Weights of a small transformer language model: no biases in attention or MLP, attention and MLP in parallel.
Each number is 50 + 15 x the weight over the matrix's rms, rounded and kept within 0 to 99. Layers, rows and columns count from 0.

# layer 2 MLP down, 512x1024, rms 0.0648, rows 51-101, columns 384-447
54 41 55 39 53 58 53 58 37 16 67 57 47 51 75 73 39 53 45 57 65 42 50 38 51 53 68 43 46 71 64 42 56 47 33 35 71 55 25 62 42 29 55 45 41 01 50 46 65 44 31 31 46 71 85 60 43 36 30 55 61 65 19 71
32 64 69 37 61 50 49 24 34 22 46 50 71 36 69 55 28 61 50 64 45 47 69 54 35 76 46 51 27 31 64 62 47 39 32 71 61 35 49 73 64 48 58 43 52 65 72 48 70 56 56 67 47 82 62 24 57 57 48 72 63 56 47 50
37 49 45 65 52 59 51 59 33 38 58 75 68 40 25 30 31 36 46 28 39 56 50 23 39 66 52 18 68 68 47 37 52 49 44 74 43 56 68 40 49 48 53 73 41 49 43 48 47 50 51 50 40 32 52 67 58 63 60 34 67 25 41 40
65 42 61 82 46 34 67 56 45 58 56 34 58 45 22 45 47 48 51 39 49 44 67 44 78 31 13 64 56 50 67 76 33 78 42 47 99 53 55 41 35 39 55 55 49 51 76 48 65 33 58 35 84 29 49 42 48 51 43 52 67 68 44 32
48 43 35 57 38 35 45 43 33 36 59 66 54 32 50 61 21 50 56 52 44 41 55 48 57 59 32 52 53 35 42 36 64 31 37 65 55 37 54 40 67 48 62 48 44 44 25 49 66 50 24 51 57 44 46 45 35 57 69 54 39 62 70 37
62 87 49 34 38 48 40 66 46 51 47 58 29 52 35 77 64 47 55 63 51 19 43 55 55 43 59 50 70 55 69 38 61 58 56 81 36 41 76 72 59 70 72 56 27 37 59 46 53 43 74 75 40 44 91 61 51 67 56 44 73 44 66 48
46 38 44 29 37 31 54 66 65 64 51 50 52 25 38 34 37 48 55 28 28 40 38 40 46 37 64 41 11 65 58 40 63 19 58 25 54 53 71 39 43 38 76 48 38 45 39 54 67 44 25 46 34 43 80 79 61 57 41 55 60 39 67 47
37 37 54 61 81 06 52 45 49 56 58 54 40 56 35 53 52 42 39 63 54 88 47 68 65 32 53 32 41 38 40 47 50 72 53 40 44 57 18 39 41 41 65 42 64 49 37 55 40 36 88 81 81 42 18 48 49 37 47 33 47 60 58 26
24 50 63 50 73 65 57 38 41 51 51 27 54 39 25 70 41 48 62 64 50 49 63 31 55 52 14 36 56 21 53 49 64 52 24 62 58 66 60 42 62 45 43 41 52 38 47 49 65 55 68 21 78 52 55 37 28 46 32 46 32 44 51 56
49 46 42 44 53 55 55 46 54 55 59 61 55 30 51 67 86 42 41 56 31 38 66 61 70 71 50 44 38 48 55 38 77 57 34 63 45 50 53 55 36 37 61 41 33 88 46 61 40 12 48 33 59 46 32 32 49 73 55 55 52 50 49 53
25 51 67 33 51 39 40 59 41 14 59 35 63 66 55 47 21 59 49 63 52 54 32 45 37 66 41 34 49 32 71 47 56 63 56 45 30 51 67 78 32 48 30 40 80 54 50 35 46 48 67 63 61 69 47 29 30 51 66 79 51 68 64 70
41 64 44 35 52 71 35 47 44 46 38 53 28 59 40 34 65 63 49 37 41 44 45 70 17 45 46 46 32 46 50 11 57 40 69 39 34 62 57 62 46 32 55 78 41 23 60 34 58 40 70 44 52 35 59 63 64 69 83 32 17 39 24 59
63 36 48 83 16 32 56 37 51 39 45 48 39 44 67 48 44 32 55 61 49 41 70 49 53 50 51 58 79 74 52 53 44 47 64 56 26 53 45 51 40 48 56 38 34 46 76 57 59 58 69 45 48 50 59 40 55 50 62 83 81 51 60 39
52 45 49 73 66 45 63 51 57 34 43 33 40 57 44 61 32 57 39 53 53 48 49 34 56 41 34 49 46 48 62 78 69 59 54 61 43 36 59 55 57 56 43 42 48 96 24 38 12 32 73 70 47 30 49 51 57 50 57 92 40 60 69 47
64 24 62 44 79 11 38 92 47 72 48 57 60 23 34 50 45 61 53 53 48 38 49 52 36 62 26 52 69 50 37 78 22 60 66 55 62 35 56 53 70 72 46 36 43 30 56 35 69 38 85 75 50 61 44 41 62 18 59 38 45 48 49 44
20 36 58 43 34 34 47 61 99 40 59 53 48 65 13 42 53 41 27 59 76 71 40 58 48 61 81 31 65 71 86 30 41 70 57 47 80 34 49 40 36 56 44 55 58 44 55 67 61 54 80 73 22 48 59 71 52 32 41 73 52 37 68 61
30 46 45 48 58 48 20 38 37 61 23 59 70 21 53 39 31 42 53 52 46 37 23 31 61 43 44 33 31 54 54 41 60 55 71 30 54 43 16 69 37 15 49 64 62 40 66 18 57 62 61 32 46 53 65 25 48 32 68 32 46 34 41 64
55 48 92 49 46 79 73 68 76 57 18 46 14 40 58 54 60 74 53 68 61 45 76 43 52 62 39 42 62 54 71 50 48 49 39 55 41 19 57 58 39 57 32 57 55 27 29 57 41 61 57 46 49 26 37 45 34 69 75 53 63 32 36 85
53 46 34 39 15 42 38 33 35 51 59 55 47 41 56 53 46 57 48 27 45 70 50 46 50 37 44 36 64 62 32 75 49 40 46 47 38 85 44 36 57 50 83 57 48 34 54 42 58 34 36 37 44 39 81 40 66 38 27 16 48 70 65 53
71 40 51 36 49 37 56 64 46 58 45 55 53 65 32 45 64 29 92 56 30 53 39 49 60 38 60 64 61 71 51 56 38 34 37 27 42 62 42 67 44 59 44 63 35 52 33 44 57 48 50 48 57 85 81 60 43 43 56 48 43 70 65 61
53 47 55 72 19 68 55 55 33 67 48 54 52 53 56 78 47 45 52 35 45 32 36 44 42 43 59 46 42 56 44 70 33 38 52 52 41 40 74 33 54 57 41 59 47 50 51 53 56 58 53 30 82 71 25 54 48 48 45 55 64 83 80 41
58 48 46 26 59 46 36 46 63 49 47 39 52 65 51 27 44 83 30 63 63 47 76 36 48 61 84 51 38 56 43 29 41 34 56 55 63 29 48 66 52 53 65 52 62 53 41 61 43 42 52 42 22 26 34 53 81 65 45 80 65 35 69 42
77 40 37 65 30 64 79 51 34 22 19 31 34 26 60 74 43 73 65 38 43 15 47 38 60 34 42 47 27 44 61 69 53 35 12 44 48 62 47 61 74 40 39 52 59 41 53 27 48 37 35 41 45 45 55 50 70 42 49 41 40 55 29 22
31 51 46 51 48 48 37 64 78 46 39 52 70 51 54 55 61 67 46 81 50 66 64 50 49 32 64 48 51 51 57 68 41 34 64 68 68 70 49 30 50 45 78 47 28 51 43 48 60 61 46 82 54 53 75 49 35 44 43 59 58 46 52 25
58 44 56 60 41 45 74 58 45 56 51 58 36 58 58 38 24 68 70 41 30 42 45 48 56 43 72 52 78 55 63 52 45 61 36 30 77 56 53 53 42 39 46 53 36 77 34 47 66 46 18 22 59 59 39 51 52 67 43 05 72 50 35 46
60 39 41 38 50 58 33 40 46 22 43 78 44 52 35 72 56 24 52 57 48 35 54 49 58 54 51 38 65 27 63 66 64 49 67 24 11 29 39 33 35 71 65 14 55 69 50 29 53 70 60 31 20 60 75 64 66 65 56 59 55 45 53 45
14 45 33 34 52 66 46 50 39 63 40 62 41 46 52 39 48 48 45 64 38 43 42 61 54 34 26 70 36 47 49 83 62 29 24 57 21 64 48 42 45 54 56 43 43 44 61 54 57 52 63 38 30 54 54 43 52 75 77 70 51 53 44 50
26 29 71 20 41 59 57 65 24 41 26 91 41 54 36 39 56 50 41 82 53 42 42 60 57 68 61 44 48 41 46 67 50 52 75 64 64 21 45 46 25 57 60 56 60 60 40 49 52 41 60 34 63 62 22 52 64 59 56 54 68 65 71 24
47 49 36 23 63 38 59 45 64 60 62 38 04 39 34 32 47 51 37 67 47 68 52 57 33 34 90 50 48 66 31 50 61 38 60 64 42 52 36 52 48 43 50 48 57 39 14 44 57 48 37 53 59 58 65 50 23 56 58 63 50 08 42 48
42 23 84 47 33 70 49 55 73 81 67 55 34 54 61 71 36 51 10 50 43 25 88 66 64 51 37 45 62 50 68 62 44 65 60 45 46 53 48 55 44 73 27 48 55 62 48 92 52 53 24 27 72 60 36 59 82 38 63 70 23 62 56 31
45 63 57 29 61 57 66 45 35 81 38 30 51 43 35 41 27 84 26 49 29 49 61 59 55 42 37 69 37 47 59 37 57 35 59 46 38 39 50 37 58 54 73 50 23 44 91 63 59 32 39 32 28 50 86 20 40 47 53 71 43 44 57 23
39 61 54 63 53 47 45 50 36 21 33 50 54 87 64 58 52 37 51 34 55 91 37 35 40 43 73 64 33 73 66 27 57 53 49 32 54 73 39 61 39 37 99 60 32 45 60 60 62 64 58 31 61 50 28 62 33 48 62 52 47 53 28 45
41 54 43 46 23 56 43 59 60 21 39 51 73 48 43 44 40 50 27 64 65 15 53 42 50 60 36 41 21 25 61 49 29 48 43 55 49 21 29 36 76 46 63 48 40 64 44 64 38 54 40 55 67 37 58 45 41 62 48 62 55 51 53 49
41 25 33 52 66 52 48 58 24 56 77 40 40 41 44 49 49 75 63 54 55 42 59 56 56 40 99 66 30 41 48 60 64 56 22 48 53 35 43 36 47 38 37 52 40 51 36 79 57 69 47 39 44 55 44 39 34 44 59 58 46 78 50 41
33 63 58 37 44 57 30 59 47 39 25 41 42 61 46 77 31 32 55 57 47 27 43 61 54 74 37 70 25 32 46 51 38 45 52 32 44 04 64 67 75 56 43 42 45 70 62 62 44 38 61 22 58 61 59 32 52 65 26 46 20 31 49 48
49 30 65 48 37 13 57 76 52 45 28 36 58 64 54 40 39 40 62 36 51 34 23 52 60 36 72 40 92 31 37 43 40 38 64 46 43 41 48 36 44 23 47 64 56 48 74 39 57 45 53 64 28 37 28 33 31 40 67 64 42 60 59 54
74 33 30 54 66 60 36 45 57 35 34 72 74 56 47 29 59 30 52 79 49 70 33 31 42 62 70 39 47 66 28 31 44 56 17 43 51 38 53 26 51 57 31 24 61 62 33 46 53 39 62 53 38 48 55 48 71 56 65 57 59 73 29 55
65 76 55 38 64 59 59 53 25 62 72 27 72 67 66 33 46 53 68 55 49 47 46 52 31 43 69 50 60 61 46 42 61 71 40 59 42 41 72 34 62 62 47 58 15 75 49 86 43 49 15 31 69 32 50 51 62 43 44 35 43 45 34 47
32 54 44 31 45 51 44 39 69 33 30 51 70 66 55 19 88 65 47 46 71 58 55 39 46 44 56 56 65 69 49 33 44 45 67 71 39 63 61 31 48 36 69 48 61 66 58 52 66 65 29 42 66 36 71 33 58 41 35 43 61 31 32 74
22 24 51 63 72 63 36 70 69 32 50 44 50 25 53 40 11 55 47 40 54 83 36 33 20 28 92 60 29 54 31 45 35 42 43 48 50 46 29 31 46 54 56 68 58 22 49 63 35 56 29 50 62 39 33 45 63 35 75 58 46 61 70 45
41 30 38 45 31 35 58 53 55 56 60 78 61 44 49 74 40 62 90 75 59 35 36 44 82 79 05 32 35 40 46 39 55 43 34 74 57 24 36 63 40 45 27 58 66 53 43 46 63 50 48 66 42 47 76 33 61 35 53 25 30 39 38 36
56 62 36 34 83 50 27 66 51 51 42 18 74 51 34 56 45 55 76 52 12 50 54 29 37 66 54 39 27 56 59 46 69 33 34 51 49 72 53 49 36 44 70 49 52 65 48 50 60 41 48 60 70 70 70 44 39 40 52 56 34 82 45 57
60 61 62 33 64 64 54 56 45 43 50 43 28 60 32 34 30 41 49 29 45 41 70 53 13 52 48 39 57 42 48 78 65 24 22 79 27 73 73 39 72 43 57 62 75 49 46 36 36 54 45 38 41 37 66 39 55 55 38 24 50 48 20 54
53 42 46 32 52 61 64 58 35 46 49 65 40 65 34 34 60 52 49 54 49 76 32 88 60 52 27 35 45 64 55 82 81 33 23 22 33 31 35 44 52 32 55 48 31 51 31 42 46 86 58 62 18 55 51 37 65 46 39 46 59 48 53 35
45 41 49 46 49 55 32 73 53 39 48 54 40 63 26 32 64 41 59 40 62 51 47 49 37 42 42 38 61 58 33 51 56 47 49 60 50 66 48 65 63 69 25 51 58 36 58 57 46 32 64 63 89 19 52 17 42 45 42 56 60 63 55 65
34 35 55 33 64 46 43 43 41 50 67 55 54 33 48 52 34 48 41 84 39 22 42 51 46 33 70 38 70 62 57 37 33 59 59 84 76 64 48 58 46 20 49 34 61 34 63 77 31 47 06 15 23 53 60 52 41 74 23 69 54 46 35 60
70 43 61 67 55 49 51 51 28 40 66 31 46 40 58 26 72 51 37 67 64 32 27 44 39 53 32 23 46 51 43 75 45 54 54 10 49 30 46 65 47 53 66 50 40 20 43 51 59 51 44 60 52 41 26 60 44 28 65 56 21 45 66 44
29 79 33 64 56 38 55 56 56 27 77 49 53 55 56 40 52 50 49 40 42 38 62 54 43 58 53 44 39 50 47 65 62 81 43 47 64 64 62 28 49 63 42 66 57 89 47 72 47 43 50 40 14 33 65 53 56 45 61 56 55 45 54 45
85 44 25 58 38 30 57 40 73 52 76 47 44 26 53 52 19 24 75 27 38 28 33 40 59 33 37 34 42 46 40 21 26 30 46 56 61 69 51 43 54 42 53 42 81 58 44 75 70 28 62 44 61 61 54 51 42 80 51 67 64 69 63 68
45 42 60 52 69 62 35 37 53 38 74 88 61 56 37 60 43 43 26 54 71 70 35 43 11 48 41 46 62 66 45 29 47 59 47 38 45 65 51 78 58 64 43 69 55 22 57 45 72 64 37 52 43 57 46 38 45 56 50 28 27 44 38 51
82 18 63 52 50 60 55 51 38 44 23 43 79 43 55 46 35 46 35 76 53 72 34 41 48 67 64 27 45 63 35 33 75 10 30 25 71 67 71 64 46 49 39 75 14 58 53 47 49 48 53 40 37 53 39 32 50 54 25 73 67 55 31 43